Weights of a small transformer language model: 2 heads of 64 (1 for keys and values), biases.
Each number is 500 + 25 x the weight over its row's rms, rounded and kept within 0 to 999. Layers, rows and columns count from 0. Numbers have three digits each. The size before them is the row's rms in percent of the matrix's.

# layer 8 attention query, 128x128, rms 0.0802, rows 0-33,64-96, columns 0-63
073:517516453493502486485456491554498472483509486468478523547482528485492496452533496456524512500492536502550482535523512522524531466496520477487484464479499480512493522513465506536509500523483508
110:515421505462484487540438481520478489497537491456472535521475489466525509514489502551498488535526520456518528517496515499497525510503525484463479483489494482494515512542554549482534511520549491
088:495550471522511514472560526475509514485468518499519443475522522513473487492527504462519535461487460543491478508488537484509501493490485513537490523506504523515475498471469456539464504512460486
084:511470498506516524525455481542510470517475517482532530556455483500517486519446485518476517514499539497478546520533469562495489502534498516462490475502509494520524475497543530506515506495533511
103:457501521465473489471457495528570519481490450482476513539482527505470484566507485507514508499504483503493477505530509486496509482470500452495467496542474489453482491513521479493517499487510494
089:485484485470553479543473491471501502531533505498480506500515513524523497484516496512507442526489510507510483479521490480468562512512523479454500489515500467443498512484496509496510513517474496
095:507535467504478509460503497493520490473512519534547500449519508510493470503488504447536502474488458552535475474456513482527508520498499535499516515493476483516494528487472534515480506490475495
093:478532526501525512497558498492544522523471481490502502526504509491475437543470500529523489503469495526478477480512500463513498461465524463537496492491504523515502492515480498508516527466477491
108:449548509511500508470558493448538524505472503511464497485516515518467492556514522503530499475454485542480482452526524466500490507505508490546486510511474494486471519481505465525501509515464523
099:467541477542504492503522481524509504504514487500501496489464536519492464550540482493514488491519492489532487459551522464472547477522502451488494518480482497494496457494509510486473535521494501
090:481511495453474511448467495499514528474517487533545535456523478509485521454517425493468499503491483528504503515482518450493483529525512521491470474512516534517462436466479495483501479469484548
102:508502478481487506525511494495532506452485519519514518462463522486530484439508471495487478508465480498548518476496506501523493520487529496520466528497507484514505527501476511483506523486505507
086:504540495461448531480513495507481496442496480531483481477520475481495509481499504486518479510447467549524501487523503482501468538476493519525537444463539506495494483477460495482486473500475527
067:522523530574505485477516505434501493486525508512493482516490499488455508507531495481520491510502531520507504480479499525509483437505516511548508519513506485496502525480465537517487490538501464
092:553477510524475498480486499520478499497511496470571537510476543527533479467480512480527511470521451478510516519477526492488458488487506487458475517499534503507510511500502572505490504501496486
089:516478503521528517461528513538519485521491468518494522542481517494433496489471535490488482493487482459477530506506506532496537510512505481519511470489494520542492488520452534522533462486505451
092:483542505483492497471523501503480494530494499486527522518512536466530515439513511499534510502522525495464491475528506490522529525466524512487535532509485549474524487428505501494473520557424499
100:496479495498472515527529543507518531505488498448496468547490517488500472518514558512473516513524475491519539514484540523452488503506491513514528489515474464488454479481478479442463495470500484
095:493504472545497556499530509524482500494506516483495494494524508513519491495517506516448507525529506512485461497516467503544492536481527497492468500529542522515520543467499504501446486530468529
088:462507475505464543527471491482505470494488447472486464570515492510490551543489488558503512507528508542504476495529488472486507520508494496468519490504511515484496525487475542500513497493523512
093:417483486509500510476490477511463514481477502479491475553474473463507474495483504510511510479518528493491457506490503543502528475497502501542496504554472490487508479483454399535544496518522539
080:515482488543465529496469492543490463443500517510500528483502540481497472536491546495521552498492486498519508475483502484486498496507533493486496492506482494499495533495522553519504518461538500
092:477486463523527521497483511505521474512495533456468517494536520520490514584486531492515504557497483462500471489514497511555473490491530511447512499473511519495516559461532533479500503540544481
098:528483473523532494519507469564491527480463503498523508547486539469459470533489474529472468534517520474506532531519478517491504469518516485506519511525487453495479512531497503485517504548538515
095:511480524520508503519468532491525549442548506491519526456524542489544534469473484465491482468494459495503526499512509462504498550499502509454496489463502564516516546514503560493527520492495501
091:503481472517460496456468498493458476505493480523464508500473480508453512471488489542464553474497511505506514522541493488484448506484498524511525499546514492544514506508485453499474464467501503
085:455485464512519500548504492472503516511509501491505519505479445520473476458481533506541490495521515541492508514529490521471528488502487513474521484532487470503470490468453484501538474506487526
106:480504459513505504494481507529546470464547511556541496497519516533477519521487500484486500548533496485508468490515492464485477513496489470451476528522505504451491503515462507491536505501472501
087:484493496519477442503470464523475469525511480490505514480526504523496509509535521497492493484535556528525497478507515456489484529480501495465500541538515514493525484457504468496474486471468495
090:505504496505531447509511511493498473483486544514540515529517502464490491484501505500502449513543527461483514476512518487505528455488519514492516496495505442502475541438456519518511498544500495
085:474492488496491482506512443492473529480498516481511492510490452460468458499494537491527514502496488561446495532509526533466479511516494484473480481520518496469539469504447454532527480527532531
097:510507465504525546498510518506452500518486489448544522516522489513522504503511486522524515532452523571435464507505512541445544501523479524487512495531498487479480461473536492536495496453489513
115:491576496533531492461542518502506519492478517540551480489516526544497476487507513427485518472488487533482485477524485491495485488488481502522510518504496511502475500449479464541472492488451483
086:493520495470512502497477506554532492471495504489504503540499539496478483494522504466536481529498512492520475480512489463530522449460520465516513461503522502472474521470441514488498484532483533
094:483493476516494459470492508500523475483489501453492500513492512532480491471571494503517468494474467501526501515520527479510502459479520458493474480451493520504519487533471542516478497516511509
089:448450494489533443525496523509502454492544485482481554561481505499506539513493522495464473542540524494494517473507512536520496485509497451458425487504473478478502513496495542492520477510480485
085:521512501521486533469512500497537509515493489509494452465548512519487481446555483491540521483483473489535465512517503442503467492464507513533541515474513536503503467526479501489474520493507544
098:492490511517521512515501479525476451492481494488505499524460472491508496539465517450451567527531539502499497508534474582474534491537495506488469480522501475462501502481494499527527464483525480
100:483486483444515446551536513524511509530559486518455511540482521522511501528449493528504449523512533527455496485501502535520513491494505499477501476526495505542499543520528524493514513523489479
097:491499478501527488533500500510517522545523520517496551525474468513521468471476506551504513541494531476484479468547462469503543518496518471460495506504496505496514484502529481490532535508514485
094:504519486462442516445512516490504510444523511506497495465520481493503539475528466506536519464491472505554504506479514447500455525467477527501506487509534519527480537475517516513446524521471525
097:482519522497557496485542537518473489513433506481475499524496499483475506543497471552485492565493548488496479475559524482520523504485530461515530493500512505494512478473493483499488498498513507
102:493522513504526479564503506466491539565475479500506508496533513501474478500500539547508468494488499503490495474504530469524476486528507515512497551504495496519511507519490491529500548523521524
113:466515458486511548468497503510521511491522499504495525484520519507495472485496467527547511487526487504505467462530528435463509507527510483471527491503490509515509460503515478479499550471468558
099:485521521434513504474475492485524508524535487525510511434553472521492504477503499501489498481463518501489483496518531459509480537517482547489490520531497527535484472477453528479475474509473471
134:543512506492481502514521504485541479471476484533537518475506549497474499483467458516493496529498440449508552515454485512509449528491538516498510514502512463498531532534500520504551520511539487
097:484510508471495468502507505519527526502516479521511500508548537529481467481487494520499469472476474496476483530486548451430527518489503536492530514505509516476495522539455472521505487480464512
086:534493490532531505536463470495479485569529488473560512498511514486526468521504496492496524491501519492488505531479480527511498495491515513530534567505491467478531463519471497533506476471485514
110:500451567507514470508490505508494470425482505475509519518468500470535510510520518514500487482523515471525491493475505483471495502521462524481468476486473468501477517522534491473521507468522509
124:499521501475533505501522518551518468500511501542505478513508516466487479483504483466487506510483482500494509490464467510492536531474506505483504496506465487574508481512470522505541472523503477
090:531523481470479512482511465477472492512500525529493507476485538489481497462479484476558483508472508457501517471479470475492510473505513501500496524499508467503570526574537500508505523524487505
107:469500510480534528507484529478518500482497503503473486542474482482508506531539534479497547513547497483503520528494484539517475490505464541528488490509487472502444482504470428442511489494482500
139:423464478490487519464490508430486484517498480469466507494507447478516535523518491511502544471530521539492478518535506491469466494526506486481481529518529510509493488489501468502441470522467515
120:479475523543482485559433494463485475474538482469533477521521492486511491501503477502530510456516564520493454497476500479464503481513492515519500509444472524473477493470474522474503502483515515
104:463450511535470497518530494474495483485488472482470511526480479504496486497508546553468497508547494466515517521536495525512509499482514489506461493532475513497519500507508500472504492509529490
109:479467519511501500512459472474508478472500482468511501495492551505520503489503499511463465486525488453495538495506534486538438512503512477463512507480466489518527494445491481483527540511505495
111:469488507483496515511443479509494518507498511467527540523511482500467462499495488505506564519517506538474494529495468528533460441508478510460512511499512482505512500504490501489509525506535479
096:460493478518494503495503497501503508487492510472513490484479503492461474482512488500545509518509507539511536474526530522462483471496494485468474528535459465470482490486500516533498501491497486
110:440528474541455499502504514487508479483494493475444523499513497498512516509517509513483481507534496489524499462556467454468420520503493515532466504454471507522493489506532494490479487481528525
098:552509522492458504499483523466505519511496489460494510486501498504534494476503524502488504459509449490439493531523492491451515546478516527487546563510526493496522503528491492498451495487514490
115:505504508541519506482511485468506540525486472455470509522437490491474478535539538485473497478481483480469496516496484526487544459497493510511503496517521457529474496529510462432500488492490502
105:484503501503522521473562539519548452496490487539491496520470528501534496543492455502454466537495498522492520513488514539503487527489484458510500456482477477460493501523497482495516508529449514
125:494490513474460473493482503518457512520528523491504442485521473493478518497538507461506496495539523498528471462500491495477436494422493490484524499465510533486500465491523501461493500489530519
108:499469499494519498478493513529514454483491556514507563545487512511464494491481508541496506529543533443514487465550510516504505514501500455479474504529484458482502561505486532472520512478511513
106:525496508546521505516490548528509510495474511485491485486479477488474477527478485491533547509519498480458494509506472498485455522520500521544489517529531518521529471557483483513497516515480517
108:517502491472513487496555528502519483479526478472465520517494505501500484506516489486527519501476452543510522512503527487524515536491494515486510482497507483493470493526489515489525465454563466
103:544530510499469534465518491487513546525454498503539436440531502489483482467512480515515553444467479494507466535498486471499478525494510543536550514506517544482517484498498477506511531486520495
# layer 8 attention key, 64x128, rms 0.0723, rows 0-32, columns 0-63
073:465451517484483489505450482498513499500581480517472478500474497501514505489535474490497449507515522488512522516484490547504536466495521563512516510489472517529512462515450488481484491458512547
074:461509472479501442519515527533510518454483506504490541506495473515480523470517442484489519443519474527498507473524487490465500502523506477484498493555538499533489486519468469489491478492492506
072:466525489489535523521518484479525498534514510537499443499473506497494465461461531512484470515431506522471530510502507496545515516448482530574506511450467521509498518468513531521510490465473522
072:520493531510514468554527478491489529526533467496498532516477484504482513533463567471492483527527518505483514455483528495502480518552528454435472506482522434493514461466500498494458496522503501
092:545465540527485497503474458508443518490504480437518501526470500481521454457518501503531527498505516496505471501507521489508500514464535510502494501475510472440525448509521476502489490529507486
092:498488532515492496460503504496500479487523490511542457470492517528478476507490504425497494507475483522497496553504528501538473522481484527523467504487498492481514542486518460540487511512479487
094:500497534549499532500509477471471501532471553523519467526514519498473464476472510517470492533486523489479489518508477530488499492500502545547518506477472495488522480525511499492508472510510476
074:511475444477479520469480531494507548491512488505500455480522539463524465466515498475512497514470479487528487530500534482527498506471492515494529465507516534488489518497500475516497510505491543
073:514515513488490487503511486503472501494511501493486474522482572493529471468510515457511467539460514529463474510541539516537524495454542524519523475483498496516519470470463478502537501475440529
070:514509533501472509499510476502531485459476463499510429497487562479464471468506507495427490511464485503507515501499506499527483489425507531499494493455459501503492470497481496536491429507495510
117:510489542584520466538518516479483533537469544485508501510496494498502523511487520487487476471543504464516510485453494514472495501532464445480486510498526510495505518507536517509462538515514477
086:531481493555510532542502495507528520527469560516510556472472453495518493522494516521491510507524540504486526489511485494505516506509483452440488521503539535514458507504518512506497475526480467
112:488497473528491475489457485513536518497499517542533526440502526515489553537481505482472480517530481482528496506491479499498504471548516492460426490541540511505503503509506540478508519503490516
171:510459516508520503488482506530535556478535505467503510495478439496543541540525490498504508456538503483500499500491485521495506504555505467442471491577496448488501474523502491477503532504499481
086:487478481554490505521512544475518521500497510517495497510525488502472507553506501541496495518507542514494509497485499512512489491507460457543519486555544488488490535506506468506498500538499504
103:539531478465484471476474492509488491486548422496485480501502509479512472519513480482546508454513490505518489500493567519512535498511528520475500482520476482474509442515500473508514492472543476
099:480451536505501462491477478516510558528518500465492514501507487502506524458484487521498511472546488497498528515436482488510502522549496476489471501524475470509513502504492496463459523495504452
111:511504493481500523489523497558531479484523522539483482495480465508483463492488494515496520483485476518532470508485507482504526477497483483511479503470475524526497455518460483506503511509491554
110:469503455491512534510523497477487521544434490505503462489515483496501478496509546535467482564520534488469491526511502536492488489495510549532505528513514555525516495493465494499528485492523476
111:498510508540500516523496506449519515501490523479507477499500492510501522508462549533443499546484499559491480498460497470479514501548443536487479505502483553488503474501533510509517551493516518
110:517524544500498492505566504507521509532501525502501464513480514456514477468504498524441493512526516506472538507474468523520498488498519527517440505483489533509481508494492456495534494471495488
102:488501506492548480527543487483542564488477504462471484495519536518464515529498496475481522479522480521496550499496533506474521475481525492541452542522502488473466517513496479521471510501496468
105:525486484491545473522474497464508534530504511493490498486497515492491492547475506498484487480490458498492487538487501525475541480549523519539498547530520460493513452533529489509496473497513529
101:484522481499487504475552497499502497494552484487535464516455511531516497498491538487489512468564496470485446504539535488488524505470496469483524483503445521517487477485484442495497491486467452
104:485530495521506500481552536474524479530483454472518500520546493500489497524496492520495535480549537531501505520507496473530491508510501478531509489460478516496484472521481482480539539472546519
095:494518484522470481536501486516463481446487533477529518477475506467533492563537486505517486520471427469472495490481457462492457475456502521477481471475526519527492512510518494513511465534501516
104:469509537500520526462519492511509551512454526524501525537474529460499479516523504502495544518520542521496484511513490526520508512493500509514508486509516467515496489526500492499501459493508506
112:488473521471459537441453491511503490511478474508476500483495495474523523537523473502563531473497491482470481484481541503492495522495482522497523498510446479497494465504499468519428517497505559
115:504498478488516479493472516503488465515474518495458489484508484499533453462493486488487500494479535512454503489496515515501488509465511513536552537492466511468482515487483528503501494501530447
103:485508514471479518514478472514515493528503481508513494505501501494524528501502490482540468482475487523476500515519474512500530464552479472533493436525447500529494526503485518472462503483433525
098:498515499529493517495515516501528500494511511519488482481498480485503515475481488548464511492490541487500498511515492519525498484525503466515512489504502521522491472532494471476561452571523472
102:520489510512514465505506445527465497499486514520497531551441520494495471497462514515497488470504541473529517439500523480512509470465503519488538481469530502530496477508513458498525487481541568
085:512530492507501536506503513490512473527456513537532493468498502506488471505474532501508464533446478511480481527502502509530486513446495509514519511431446522495474530475529542534490515504461516